python train.py --activation="gelu" --qk_norm=false --attn_scale=0.177 --init_std_qkv=0.0625 --weight_decay=0.0056 --decay_shape="linear"
Each number is 500 + 25 x the weight over its row's rms, rounded and kept within 0 to 999. Layers, rows and columns count from 0. Numbers have three digits each. The size before them is the row's rms in percent of the matrix's.

# layer 8 attention value, 64x64, rms 0.165, rows 36-63, columns 0-63
096:529480530487488548531496500513509502528483462477465496471485519514521517470511472504442512466555515502500506513529460497460453496516505516514522452522488515515531492517511493507466502543457483
107:499520520499537470542458499489482471511472491507531481453524497511532498512519527498476520548486425494486466516482500509510530504516503483504488467499489505542505541460489548533468490492520484
085:520475503492469508458515510536511527531547501481503468500543503507493508485511494475480534500501496545501503469436513537497469460537460511484518475495522465476536473506509483539517504528512464
105:477512485524487469476468503500516490516501540459514494570473540522479498474522517481477482528539495533490513456479511503497514485534524522501522511496509528497522498450433523525493483501470476
083:525496486486470518509503445504524479510539480464500485479529498533458509533493492512471522557483469483519521488480514568527480495515497524484468512535494479504517516511478452551511492508486477
105:475514482477506502507556501536525489457480540485494512506505515478504494479477470490491486490507484453518534491532475534554512519496534488472492535432510509516473463533527498487516540512473504
093:490502502477494546504478491500500522511489496497486490469503489484465462506507523473514482500531495486510544475494507485498445487524527513518473469513497541536489513516533441564454547503467534
090:496479475536535475515534550498445540482536494490467492519544510483522500555463483519536489476526479502523505456468499446523496522498512464501528463481495506496477506507488503499497514495488479
078:547527488479510476527474466460522460496490493506496453489492508540495492493483467528441509502470479495520509511470482515533565537495514499504465539515507503508475530485485465499539533498507505
116:525486509511504496519509491485505492506524482493469518479533504496524486483517475466516509493483522484489520465507459521493480500492532582537519469462496561551543509501500492508461484550476505
104:471510487483496520511496460524515494475561459505496476481520537475474532520516505499492468495510463517513536468508497518514485471487488493465544559536491494522517501548509500452515471472467502
085:541504429527491477511523509500457503563504519517482490457543511488491478515549514502474513467451504528507486486508492471497534484492481511492521496507475502520519515517485480441464515501509519
085:478512501475501521521533531531481496432482484454469527492486527509504515505441532519511507520480508512440491503497521496517507502497493508515540499473504484480505510539485505478504440520443479
081:480552499521504531504519529485452476529478464514466467515486505522433543540478481530492503530482518491523486481469507467499529518494480520496526495501502494514496535524482536500473499510447480
106:521495513501528503509460507493489494506495483462529503501502537463520525460472530506573494516517500534468467494550546487475487500495508511463501515464471455464512491499529520511481486516473460
106:492511472524491499475546513507435470532491528449476560499484531560516474507494497510518489548523476480500517508520484472494505480472505478462504512504493471526538504530484515486472513526502504
113:485462540542496483435519484501488464510539467518500470523498449528518499517481487506559505481502489464525504491534489497500506475466494496489486533504498471504515474530523532519541481485543512
089:513468507528524484515511506453426497488455492518489536496481526498528527453483502525500501478523482538464516527526490476494544457480505495493509464541503502530506490502449483502531515502522496
096:491526511481497497479487527545468510507531504497517475483507492459530469489498575495519484505465453483459532497462485468489549491510490491498540533504493536506531515480491520459487492506488539
096:495505479483497503531536498478459462514485490502504492508532534472514552497518492530505488561514457483523526546516464485477496489488474484435505488506476476545539499514488493482483512491519459
090:487500482508534495486570512494468526507476475521483478493481482529474501493530499454491526465518449526476518517464501505513491438500502519518525498493513520507500475514484507572503515476538474
098:472527513482509538505537509543526500529456507490528510491505484484505518472524520492459503507541481489495491553551483522459454485517480505465498492482480481486510468521563510493461518519513483
115:541488475446455503531520513503502474478462524513463487473479521534506505514514508478494523502487502539495510529506498498493509484490464506511505481481537469527547485553530487451492434513512498
089:472525496454510458459531477504504499483518496496533543524534494476514532512470476554482484535530524492518514514472509508462463552481483520468487487485506505454491505515528490458507499519521481
117:497512494502539496476492486435478477509516487504522464480504490518524483466473499478520502570493509427468487501448520481498484518490454511501512502520549472526505543509478506490505515516497506
097:514469493480486465491491498508486529512494498530499469566499475455463552497479534535503497484559474495527545486524511471477510515517497544482510456529495535488485461504479504480503487515491492
100:524534475550518479519512515464474472529476546478514489525503473507470481539485499489504491522478448501512507490489493521497555506498525517483437504460487504486501499442493467531471515503514481
107:499485464460447466463531506534529483511494539506507457517512469484521450494541529503502521505452526438513511535493482479512503521524499491521483518469489531507507500491474487509500511470529525
# layer 8 attention output (transposed), 64x64, rms 0.129, rows 36-63, columns 0-63
094:470489485479545451517513495484467500494501495507509492492486444508488471498496533489547473519446498513478520516523511570541523522478441505472512526504517480500496538509518522478521511493491480
114:460533517473494528513531469565511478498498497516450478515545492534496521474533500496512478515514539494510499490523495478502489437461495497530494514526492509457489478542465475472500507489495530
079:480484496464483491514485508450528540516534476535480505492473493476494508492555505531526487533469525463475501512526522488482511570499524492466480495495454481506509547482521503512502472479465520
107:535513541465485506535513505491463541457506499537508461447515472476520496524516516515484483486485516477516470520543513492447500502479536465470496471470499496491537512513516481522515546478523493
088:484510495481481495461521519471480517516499476532486516528523507485497503447544528492533493478484559523512468510496514461509540535453490468505505497469501515524509467471533535478525457519472506
096:526497509552499491497498480518487525515486473502488506486492492506455462527506493490507500488534483549470513511471431497499478528502459495530514462526529507534471523514525497532473433498534511
104:503457469511525465508476498466481492505471503561525485464519511498491510492477507509496491498493542508482492541453498543507522529481448495488494562478523481521532499519476537483541474508478509
096:524486511466488498497503476528501463516507532511529485492494494522481471507532462534408520504499472501511510547511454506487486515510493545498457522494485526478485504468493495532491502496501561
084:517508519525472515484537521510486484491510490498489520500537506459477455467527509472521503520565501546524479466504529492522473482453464506532502475473457507538509466500525506457502483510522482
114:439461485486496511505503510513498510501528491531530480476484463528505490484465488465502466526490518538513494542504501516527533516494420455485496479540504493498463523540510522529520525503500499
115:521474502528487512491496536481457509514474525471524552524450469523502467482501496496515526518455548513482487543494460489488507502468535508532515500477501485464470479489502487543523500548490478
088:515478530509474520505484515489550470488530494447529479501501476500490499454506493455512577578501510488521520501480500494519480479492489519482493506549485452476495530499493518506510508482497503
080:504538525505504440461520465521494507516495493527511525529489470509512475502495438537515480471518446511524525485537467506460502499472506487490500513489542539479476463520525502533479494491516525
077:537498516458508487456506535517488455459484534528514534495518499517554477479533514516482513534529485511505500494506553491477513472512507505479499501483505511468494449458520510504496437474495483
102:471513509447493528458540450505508513471515515544471513493503468513540503533486452523471504472485465440514545501485503537479512510504530499507520499527535491515496467522487502504520494502479481
104:534554533480500493519503495487548485500495495533529502493516462509500540466539487483470512466460459525517498502499499468497501496533456546465494481471545507492469521504535491519501455505479501
116:497511455476512556480468523478507534519527514476507554540497551508520537502523492498454512478442494518501480501485518479492500533541496529482496450494492510492475503471486466489475482511511503
090:497507517509467527507467472516528493514540486464507477468541479535491457483504482508509494471466460508524528473489521518518430503517504534500495506449512526478450507538517492493531513505529507
099:525478497541521501515495498454520478468495482483496524530488453515505516517512430492483523529524517537513511556516503482485476478513507501512473519480487460462502487558454474522513520504513485
098:500498511482472506475472487524518457473494477478477518499509468554497495497545520479481527471443522523479501488487523484562472491508534504538492504489540531475470507515505509550524464521494493
096:510489506509464541493413500527505526506518514532510515481521484520475465487523522525515471560460505498501467510502505500475486483530490526512474523474505488510472529489535487480507464473491546
102:487520481498512481509466474508513515479473477477445509505499504522482521537498543461558512501440516478446545487504492514508507501506491485518526514552546491516498533509481498508501465459512493
116:484512542541508459486500517531542499507508483485532514520479469481498512466499489515538487500481499472487480426521511528554502490462487521488514527506514499461474528522520494532448495494474478
095:497525493510474472505533507507520477506474501481449502477504535526514486497501512472485482473497473495447510489511506472502525498548532467503496496510493541565498460467516503569509468540525493
118:467534471491490519497494524505511486461501519530483511482497502498502543510540470490494500513522468545530520460502507492541512497512482484518490449451458567476495451502482505539512478489525493
107:507486493531513514459511520482492483454489520430491483481535501538513462522516512510476480472440527468477502527516551527517499516523548496491512539479514507481504491476480503540499491485520480
101:526496538455457539488489484535528502468525461530482485495565528479508517493524505473470542481521536499529496503497523459487494507483449486530489497507501505535505476505498500474507484448515504
103:513490477533523467493466497458512497476509454480493484519513515473476536522514505481471520517534505537496453484475517493537485492516520462471465487533506481526569544518480519499473502498523526
# layer 8 MLP up, 256x64, rms 0.3, rows 0-78, columns 0-63
099:504493468463504481475492501537497487542545486478481532531503507512502468468533483484509530492497487527482506483466451482506473495542507485523512545507495456522542488473508523495431482497529524
106:531516512488495543515483523502532517480530504478465483445490479526496538487534471520492528478486531533495472528482519495484499518494478483529522463511487479526516504484435450544509483508476531
121:513467508505483547510506510495497518513517506511461540532543516516448453511470473499513516518500485481500508567518509515517476496445484490486546520515515464490487458502496483474455502506525473
105:512517504503501497471550504514505504546512498460499534506527488469515533495506504486500486498491508454483507551489471495497519511441446501494516521501453468538493465521484479535487536551472483
087:536488522467552458492515515500502501508487481542482470499487438500515538452525480512498516491525482526484513519478524475504500501489519479496470518434509500472494544476538496490553505500502525
103:516515508435555492505565469544446497562506490491494509497506496507512480506475493496530480460476507497478472518501485465490543520525492531493506507503530494493482492484509502457471503529521513
085:540473520551513492478477488510491516531490534506495498470513459480469524493473453534519478472462490442485495503530491542489518534476525506491477505476511484467516531514525500510517496551461512
085:533511522528491545535460479509492497505490480501517518524494465514483540489502453522548465495538542509543466483472453487461494537497450517484512478522504491492495510512526478497490484515539488
118:531541521523450511492486492505541454503514494482472502534506517512449483509519460490486514493490457508465494506462466486486511497524535533482499536510544494507522511469495534453487455514515526
097:558504506559512520559492488446461511541483521520493487517491476508527487507490510491537508470491489493484511511479474499472492512476532484543510505463517513457495461482515475500528480509502451
078:511531521461530484522513485506492507482493496468531532500494493474504485520533489507511503498458470513521509511537461515493523520569485461506482465473512543480462488468507480496552517457484461
097:521486552479486491504495488481509493511503511495466492479465489483520477514554554459516561516512473507476489474464482519504512515520466495540536510554491462480529486502470484524471476506480508
090:523474463506479470478498493497484527494447495515496454513523483455496525480504483542545533495486501488514508552451466500530505549491547502484476482523489531541504520497501510521527476492472514
102:529533524515549499515470496512467488505509505476473506519513502485500472553468479536505489510473476498467479481513496511534506542515518471480490497516510512448542547494500481505470463506532433
086:508487495499439525513496554498518461550497503511518444474528509461522488489496483521510427469492514516520515531519525486519467477501487494520517513491480470543525488464519503515495521512508485
112:514533545509529477478536470532490477497480504506497535556458482491449507529501501470486500496542507511504502488502539495469475513448482523498512478517510514522483544499544471523462519483469510
111:531538499480496477502520548494461475485500469530542494526479536500489489472491501473514498452465476503437497466495527470488511543557485516485510499499508486542485526467478504518494504527516476
099:492523470508489530507498502465476541483523527507449517553508498493481499500449484562503477473484480483535490504549462527506494494498528490503492515462492556486459539492513520504468507491494513
113:495551518487522485488529511541513471532501541537455533502487500523498541529551489506478473452463521497499515506443482476507474455502515494513495520470471491478499503501460482505498532481512493
070:528523490476459515488471460495502539494575492501473506474483497518479500503474487503531507484475489475462492497511536501458531500517524517514488522569518511528477493475481500447528533501511499
095:511529515492526537545527468515525476520513542499483491530526490514513496472527516503465453462473549502464472530496493540498487478467494457464531491487511510461473495479452507517512499504484489
085:472530525548500519506528543529463498509486493517488505464510460495530511510506545514475516510493520538511435527481518471501454482484523512528465523475497489480469454499454523500481489498497495
085:516503481524495491494497501519470515496530476496487500492524532496502442547488471506531516501501477462539473493500490515487486480523474522500475512508499464484531550500477438566447503529526505
087:487524488484435452513473490532485495513545513516521487495491472476481538527470517534509525496509489519518549499508475500497477522532521508479475498491458492509515510528552503458497544466469477
102:466528523445442505450489465486467520517550517486485514527479530497502515499491512540523485511491545489532496495530498500496473508483483487531529463483536492520486520506518496486528442509496524
096:515490501520510516520515495547517517511498473498460512469491481485497525497505475477541517471500508527493464533445511485491514524515423476543516552504512524480497500485453473470531467517487499
095:470504460503487472494518503469496492516510480480539512528533476511508526515492483462500483505479532502505502546458488512506428528452492519512509487500481536487487522489466491449518510566515521
106:496524529536513494526451464469499508522488460483484509490508500497526503484497498527474469479465500547495476482544490549521516466498491463492537571508476486482484480484488486492490521521545529
095:548499455505542456545543498480518449473464532473461481497467509501502511534515498511532472473493486528485515501501458509520487509523481500551493515520483513500465472515468496500528491524519507
100:500522471463526506483466465447515506543492535461536530485468534476489492502487491513552481517480479507523504522510456562502498471504488496539542526488486499504528495469481484506470513485503487
107:493507487513486446442522552470482538483458497501534531526481525500541514506511454478536520474440539474488490478499473501490489480483497532489519504535510521518527515480477486490495516493493498
103:486522520478509524481482451460482487499559520473453467480526506466490502500485510453515512524494458476539470523512480546537509486528476506488478509510491478495506481542470543515492523517513489
105:496516522491491504527512454515482526526477441503470454521526530478520505519470482541521480484509463490463483506541500502518490443468495526492516525525503519521465532508486512525480517494470547
095:514496497486481460491472548504490554525522507500506491502464459483503533494484500520498548484453543545481473541476467467488533514522490512532495496511524466508471512527460497508509488478461491
101:507500501526493538476505475545520506487497463511493534519529487508502548557488478491498483511533507536505500507483517499498449514468501550470517505479479496461513489510495513455433464523535499
093:527522519500498500505503528465447520441490552523506509511519519535490498515492479455458521495509461555535507456519488521501477523512479511503489456495497485450518490527510461511509481507483515
088:509515513517489497454539472526499518521454510488500485509483554518499525495537524465529512487508473484504473476523468519432483459534541518460489505516516513535483501461478490527485506492498469
103:505491519491482481507543474487488507493499507563495495470508497447466535563485502500512463510507465513483532523536510484528496513488495485480512479483470489573461516478502546521505476485503513
084:522517519478500460565473424548464507492525527516498509481491515523524482502477463510481499481538488502462511531494476523504526490494510483481529455498503463495509483531541480501526499489500522
107:518489519519519511501508475521548537543482497493482426485502454491507500476489468497534541504490472530543489507511505494502499502510510477497503485476505481438450511527492453519497536534500513
103:522511508487486513516477532528512556473518506463461506513525500518521501509484469507517469452497513486505483497463541483492434508499543483517507530488548511523480471548496490459524465488489499
081:498499516482457488452497496508532492505496514469530503517492493453509486494508533528481521516495509528551508531529496495458444481509518514564486459457498503470467510526518519494544511492470481
099:533489502464475529466494515471502516541491526509539436519501535497509500511475485519506478480508465525450522471464533482479504521513492525525508500531443537462512494514487481543481514506491508
099:542507525524470529507552454522509540530499478503533525490516511538490526486488505522497462479515503506478506515491541489459460459497537546497513515467504500477478474494452470491495470495526511
106:500544481472503543469555494468512514504491495482467498541500527488490499484519465504501476489505492523542484495502495516489533487479513463518537510470563521462487452520517477458478513539503516
090:484497538489474444483532486508518493511498491516526488508539515503525543484518507461485533512545507505498468502519469488516525467494489559454467488530504516456488523525473457510463481522508514
107:513498528488498540486534485473533502534534524469459517486530511479482496474527530489445502485446528498496438494494480503496441533509512486502536488484482496522495533504534528485493511513476523
119:554519540522513476522488532485472511522513480551469529504428460500524461488541487542490513475510531526488534508497494502479525497483512496500489494541475451469499493495520476503494491503505478
093:506527498502491507530498488498467528507503499474523551498487515463519500495498420502481485501493505495497470531459441515514544495478481474557506523511527489511478507520506504509508464525564490
110:492553495524493461529492525490490536544509510484441487515460510479476489534540513481525484476520495545483509472509465495522498510513458530542491472534484501493497541498482485527478497515460518
106:534469499548522450533467477465467461545550504513470524513549487480481523532506513504513500524533484550492456488520474483491485493494465495502515500478509487513506526481482485509494458496490504
108:503492501492477510460554496515546518508539494486496505526474508484478535476512510529531501452524511470523526503533466504483463509517469502521490462505503519525435522488458525477484532477464506
045:499514516479505489506475447498471550499503529468501509532495536484440500512513474541526555488454476519483500492514490518474473483446503488524498510534445502504526518508462490479493520490495486
086:493537489525472505496513532530469535496532516521503494507491503508523486490505483543511528474500458495537444494492527519466499490477508488464512521478508465472518519454555514505518450457474467
104:520516480453546461502528536490507522516494523520484489504536465494512522451486486479468508467493497497495539536478500488461485537501558474503491517484479471503457489512526513491480499552535486
092:483498479493426490479498527478503481510506526526524511505487489467459526491532465483513521484544501506483528505513502487500512535462521475566501474460467519513463508509461510514521543512477515
084:492521515543485551510485489529452491505506477488469519518445568499500480491519492507519521526424533502498469527507506507497493471515515514480490503527444508482496511481495505507477539502486476
103:512468476511494489471514468503513493496466527525478526494497500525507493469522471493493509495506494575510479523492508547500479506490480534543466481504485464434514458482495496543497534545473515
109:530498549520504514513507547523474523509492529491512460527480529460461500533507531445532462493465492506495514509475497523504502469493479499469511503539496482533527520536464491488503513472472451
082:498515524500477497498498527497424503491470507507516508504474539495499524523499431479522522514530525542475529499432487510554505522508519529464470477497502498514518456513503507486493477479499511
089:495530524523495538508503480516484489527524518496518520516509470497509527507495511504531496493533452482525502510500518482452473525500440472468500463525452440512555507497514504494522486446522513
097:494488531512524531472482513513504517523478464516472508543468521470526492493484518504535502475524498571512466538480507482473470477532532479470476463505515483493493495499549537514482486500508447
100:491512525474507534502483432506499520477515544478452481452534518485495490531480523478555474456496470496502472507510526494504509519541510516493557483478470530507503465495500525523507510482499508
103:530504515469489519451491495508519483512511510505536541498460511477554515467515508524511532474533482507546491484514508482467517529495479510551465465522511515520502508460491514463456472493480461
103:510499509486539463517513476490498506485468479532493476522531521444500547513473494485505517482464469491488520512525565478530478452478523493487528510498524494509493545451472490508522541499495474
098:483491533476539489457511457535504502487494476505520492521506510500539490460550495481506484468491519518495486519556463502510491448501486505488503480530504516444524476454503500515549525508477533
096:550493497488445516468455496501492512494483443469485462462495498499531471517523496515523517493456531511469493538513532508533498483518499474542457501519492543505515518491460509490536495511506483
096:530506520467511456505512446488491512478493493524487477488525496507543470528549454489494503500450489479498504516493515485501527493490519429490542504481503496488546499495539529542467503470496518
073:472528515507499497467494442523463486540508473483501478538499510497522502469506483480508527504504475493482577521486544478502535495479515486541495513495529502485527488524509535475498493444475458
108:497549515480506496466497478529479505516476509491480452486509483507487485484500501453506522532495497513479502532485475506482496508527529466538466557519527475448536516539503527523494526521483442
089:510508517525514510513477478511500569503517520537464501526546530476494455455514496474463426500498491503497473536488480493470493488496536486494472472490539499493521507549520497510485478504485516
092:507489480514473468444490444533526549487474519476511522498513495479460489485522498505493485528521498514443516498555484525496478469483546499495550514520536494473519488495531523514497481514483513
095:483547506410479516525489487500496483490515527526498471520487514515452548496532476480497517488528486533542504516502491461476528520537492507485520482485512481528463515485502489508487481460534511
106:491514522460466498497522510516556507513497499533448488501504524466526518521533473506464508478523482519510476524502488524449501451485523507519551539441474506490530503516488474496519480492512474
089:524515526491485508511512494490506456507482515464507492485516509478460486494508513537545440479486500529514505531481514506457515524496488486496512492523458459544516471459505478540539487518559470
097:488519484518495551466477479513460532530506503454521523513488509481558506537475526498561494477468502490502490534499504521486525476470509469497517511514447499456516499533490509492460508501523472
104:530537498506528441498491506477509504477529513471526482486500573504545497505511510535487500429487474473471493473528460521503484508522470460504536513520513487482480508469515505503473517515490496
113:547508536507479526503466521490489515474469576521482501502522456462486519527497510525506506519508464489521493495530499493441456491475524508516515464489476516473530482497539485498521456501513502
112:522466482530464476482515492526500496499458529504482468504445524508523511466535522517488529462452501502467508510518471529551496506463529497497520513520502518511552504506509501510463493502467448
# layer 8 MLP down (transposed), 256x64, rms 0.0665, rows 0-78, columns 0-63
094:462516492534511513531523486504481432446524533524514523534526495481507525487476477523472488473499456514515546469483547484517510506497504502524475502497514531477471486489498490541500456517467491
096:474499494478453499516506462513526504481482554511515521515489566463482495550471490468491501479512518521489514485528478500478485491534554545480470500484512489536523500487530509497449515505483476
109:513492525502484538507483475532521472506494481451482518466474501471540514469533490495557533505469547450501475500544493485468528483516526542504483526512495506536482502513472502520479507486499462
119:461511492545479488525533448501484508495498461544548492483495493511531516480506512523471487488560490498534474505502491519473522471495511515506525478511514496483425495507453509501541506482516524
095:479483491475508532504543554549500495502521486510499525522526497533515441487487507569510506498466519492520506532467496472509492511511471498506505502511476505481468493483473490475470542478470443
103:512509469488496486503475493463540514523479563499482506526515549472506510517487498515522510535488524507521474462480443492536481491538469487444499505515499459523507486462523496475496504506545473
088:459540498507538490547525511473504475513494505515488487526487484518513548500491482473524489514499556497486433487463495485481521518484484486468509514517439460507512488494517541491482548504526499
098:455513502499497528467528484552491490525435560549481458496501493491502499507497504479469467510515494460504497494515536535477525498484449494506511542502513520520508465521469493496531506490499527
118:531510491478512481502505438498458484504540458522536509538519501481465536549460519484508484479534489479485472491494486533493526443523496530489502512510535532509496511500471514492509462534516486
097:475506431507524510508524487508491505471454509485502479460518497550500538488461496515483510498527499499460509528503535525480542464508486523498565489511526482493445489504466529517489487505478507
101:508498489466485479501486514549535541506511498574533491494534491497448508469509512501474471440541491487496503509477497480489528534528532458482510492477531477492475478473510471488495518493525500
114:474478492530515479460533522513498518470545498535462500492534464474439481461505496518445499431504513502526523495503520511491509540472496497519529526495480498505496504521547509511470489501517501
084:500488510464519490485525530576571503530520488529466525474483458480521452503499509474500500482533515484493540511476528526488454483492467519486510504488473487534490513493480490515474517480498496
118:454530531494510523522458535530538493495520550494467512467528494493529512539432483507488476500508494509476459513475558519500518491469471508475457514503498517489514509501518477511475475504488506
080:516503483466514547488496519512553524494458482484481492467528492491482507506483468509482468472531476476492503467546475501503519494439527517476513509482539511486534520521539477536549522479520506
120:507520496482495498476499488496547497507469489532520474490470493523507495484493466496494514481556500478482487513520492528473530479456506459500527488515494557524498473550510468564444480495475481
105:508489511485541500495502520499506488462527489543464525469526460518516499535510471498432513493542504517505511525457482508491537463467528488514476502521515499511446482478517509451511482522531482
098:548487519505480529515484474495477559501483470509519494532528545493464506546475483452499488485471492480514517470485496503455489499490521487506551464529479522534487474526515469472514484493534482
087:484523501481495499522510475515454478541503466494501490536530514553512473513510529500483476512507485466492458534496468512501550502487521509496537472495435521466538481504519517480501525528471459
083:510468507561544460505490486509530509513467499501523483476498520529493481505467553517483468495528484489492493486465454514545502499533457521480545464504496486457494471497511502537481491502486532
102:534500499509476524526483503537518473471494517492484505487516506500466533464491493465476518516525524498478531482484530538434468522547478546510511490510522479522478477494457511495466448529520493
101:537495528472515495522496480486551508477469487526530515481476523468501512438468453514519451482490464483475512516542518512483556471489521493466525496484529505494485486504507504498497533529495537
095:523463543517497532506537478484479500501533485480513461539515483479518496475498496464494539537484480544472535467507528443528462547507513509502475514481468479483518488524538494504502485474508516
093:525510494477567513531480477499498537487482514500535488475537503468505541506461508507499460481476531491488475464469490483488505483535500504456550535498554490499466480503526535486516481490479502
101:487470511473493522490520444520467504508481542427492487504502509502513481480452504474489505519515498484511502499497569535540513496500533529510494481538535455480526479490487489465513509510535512
082:505551483479490465502489489511491496486502525526490460537490532479507518555493501474475482482462472457477520490513514485476524473546473541511492506517531493463489514552490515509446508532525511
107:509486518532484542504500529474493537502515488528496515471454509471493495474514536492538455482476545521461502444458489480524483484493532517478458522530477508524538505506512516540477484498478493
096:511487542461508515454454479511492536485529516488489507458524508520544493475510505463500498523523526478492493485513499470482465526488498499545483522462466488504468540491490512529537490555509461
086:497484481553511510528502538505549571512480515498503515467516495504479496491510488518480474502489470470494519487495514507503430487474479522505573493524500499504543490524521497482463482514496465
081:505501528481454489450486523497521515521502507454510509472478488526468467450473520517531498486537505500468548469484474526557500490518492472508499528507517491519443492523496506545501494528493481
111:484498515537517495543455478515506509484488478513483474540463497495503561479475515482507514474491479469484524465474506543490528484516526500533509513474511507451510524544554491491507474453497485
103:502526533517516474519494517528515508486468457509463524495499485549493531521521500531438464458535485505528481480483485473500463484472523488524505492507482516533514504550526492529485458492458507
099:557509544543526509525470517461506506524524490512475519506473482483494507481497516516517475506538531527511450472504511441516511498504491478500443438476476483484492484511528520508475488514515485
097:496464526540497502514487464519506482480442485480503482465514528562486515508507463498474483547511516475512490489515532555482548517485487515474530504487525505513473500483528513497472457531468498
122:458509479527477499512501522503448520493487494501542497481471479507478507530467525489501488537477453521504473523490533485528524480508466540506536534518518447506518478443512545505491473493498524
090:511510488499497531513547503523529474483491513482503492532491499484506463499497565479523487494526505492522552492481488534509489430491489484491502510450463512491551493491557481500521492448488498
093:509477509517502502514501553494519474457467515552477480469493492455538483511531494501505467492509535456485502459478507495559515501486481481483484533463499534554518494517489520496494468484534507
108:519500532453569491540517512519515489513503532523517491513477504466518552455496479495509466515462493503480488498478468494527501506466493523488493527501528518520489461528452469506474476539477515
106:511472522482492531440525479475518493485510466484516513497455500463512500469493526533539511509538510506497506496487557506480532533490545527475531509473522486521479497455543483488487457495478490
100:490512503508522507514533493479555486520538454445509482522561473483490470506484477542475481522518526480518497483488479479522477508548492504461514473489482513482501503499555499494471464529522512
098:502484518508503481494530506471502456497481534532465462520522515496483459477481501451528491539491511460500514535494525497477542530522458513455466474509477535549483501488491537504476516524519494
102:476495472493516537467513494521530492475520540531508479485535439508520487494487492481481527483502466505476501543488523477509486501497501487484490489510560523497467444513561509517512469531491540
110:518492517488507452521496459521526461535475495525506492491517490471496471534527523462492464503490478539515517514482468509546481512498498531530458467480515515504492496552529471454508471532524517
098:492487445502516473483513526475491465456493473519475525491489501493503518466486506516483519479478483543514507512577518490516529478515488489499539475522499499513536487449495532505502557509462529
102:485500477455515506504479555496529505496546513496434463481520487520490493517530477500502486528488534509527469480499468493522486522504498502488489460519513509562458541475492516507520476532489457
107:522488496505487536465484464473485483522513448544518488500524511484484501472488493501509484512518493448515517539482525455510495521468479465522522539498491564555496471471531526500512513484481496
103:515525513514433512513508505530498541502443486508518489470521497504516514538529512488510533522471522471532495511516512490477504473492507513481525474432495501502445508506499439488537477492523495
121:510456505488469524505479481525455505522513533541466502456497529530492480498486465481511519489519510540518524534535492484522473500498506475506523446477465496536469470557500526512460497502503506
094:521482433506532491485535457503515501484476495474509497493507508528513465488479518516485462506486504506518511502539552494450521465496518528507528493534485490526440470535464489507504521490502549
102:482473512506497485491498508570525509484481505513480517481548490506497484565550514522492485531498507509528479516444504478518477539497479478477505527523480496464512499476504438498507498473466467
105:489474491464499507473494481500473513512489499476511466550533523481519514533460554507505474512461522501447527493462488466510503531476487469505537486532495511490488494555544517519489489502457522
097:500526490523498505552438490511507476509504499545514532505483476470487507497504500482524484455511494497487469541552511473515494513457552470508442535475497523524514482502494483472533492486523480
063:537524527478515482520517543521531511484474465505490496453497543488505486481456537464502462520509509462510507460485500483514492533480532512465477487502553525462478481503509502536531495462515509
111:480487480498491486503546516459533541510491480502474466453552487515526479514483481463509438489513517513518537540467485499509508525476489471505519496483486510528501455547476514533516527498516495
110:483499488553484533493472525494521518482439527524483532519493523485498505451500552510508495460496504493499547472508541465492480516479513505523503485509460491530482498514513527499457526497439498
119:482497519467519526523539499475513497505460504531481483499482426476502483481524520469540481469473534498539473483448508492517532522517454474512508505511543498495500512493521484516512500509555516
090:499486518488515508512481532511522566437536509486544532495514508464484472497489506450513465539507499524463502477496536511496507503512509478494532481476527477460456472532528502488487492470499480
109:490563507505535519515551525494496551501478510491511521543505497468502507494493521487465493458465507446465511470468518508510476533548467501458489512491523502478507484510554499494471500493497500
111:453503490536473531537512518521505456478476505534492525512481565519505468497497530475508506527538496516489455511445514494506468510528505489481465513496504505510523506460449485503509504507450485
085:512519543492556511470488449549551506493547492526474481471513495494502453488548532476520500529500498518476511487501492502466508492485508460519497510542478472493458481478513469492486509503498531
109:470494472545475500510509513477540517489485526493525511474565493438523507508486458533515505530490511485516508502482483531499486470491518507486506476441458542460479513512497485514494512488549501
097:486498475459514483481488489513550464473479492474547501498502487524521490502491494519507470504488511446483506454491471498530498480518493496471550536485465486516495565559525495522521525488527491
102:470545495528516495499490517515529516512546494505489471467485520494521496509532498476500525508485436501479520481469463522464465500488503466503517537537519506520532543455454481520459497511477516
111:510481507515525506546529479523478512555494493496482483473535482505527486503527470476465484527479513462481490522508477533537500467466503453483470556496517535486460505533507506498489476541472513
091:506491468538469519506473501508459518528473476500502487486531492448495481519501502527550487550510517513495538481497499485494455491504497495508518533440478522515475502522524481541439484513532520
089:508508492529485495537524501464501520474538520449516495507506471473507533539503514511451499558501506480498475467509525476494494558523463526519496474468500510503505511525471499460472487460481537
096:497448508478519494517567486505532525517506511510500509460490465459504447496479454510467496478527507490532464515488515544510504496501476486493543494477498524474486484500564538521479511497493507
098:460498501495536483484490533446537485491516503550508501514432457482533496510447513480516512481508474482506510475534485521496500492525493498494487480478502508532503490532575509528482486484522515
071:494505496517472502503531477510517479528504483523496465448515517509534479511449486526496479473519518461458484502510510531512472475535550481447494522492568519526461486503511512522511490496501467
101:490477489532552499483499455514483499542468494513532511521454504498486493553488493513549468513539507432525489490513467538492497511478477491516491489522507500505434496508486476497494538490508491
111:488488499521499533500526513476506518491474551521456537498509471494518491508448535504454490481540511503521469468480505513472511522478491483484525486501472490501476475487487484503532556552463549
101:473484497526530518495538508490505504469491506501486535479488480456555522507511497503540485532482494505498495481527535509497474528486484500467475528456532509478485524510520492527411490471467524
102:461516527547517554483495504559497521453444503521453530494486525491470536501494533502470477514508502503498480477501495488492523518505554490482504493516460460494520499535499489496533481495474492
111:493472447487512520478522522452504502461539476495507521511545512481533480499468496483471495491524454461486478493451527527484557481517467506495493523500504531502483529525529498535502540512491504
100:511486484497497492507494518506464477503495511507536481484513489488517523440495467478489500520541517521498504466468484530553515492444462515481492535461508478484511492537503507478584509498501534
110:471483525572519524524510505552514493467493521492459541474508512510497512502494508542516493497477529487506438471462473485502509491513510498516509568489504504487470473468500508516490470481511465
090:520518496465547454479494492505449515524467492552532501495470492471521532511520492493496513446502519522500504506517505511491475513495451453501519526551510475493485503499484513487477559473524523
115:564525459528506510495497517462494502507501517482498474474480471489446576545484476516498549506449459507504491501505500477476498470494507501513532502534484485506503524509500487507491539527509523
108:455520478492473489521525523522565475500494552452491504521517494481549458496526527462513485550511532491501481501497509469505486500487475504501499494441487485514500511531491479480528517465526487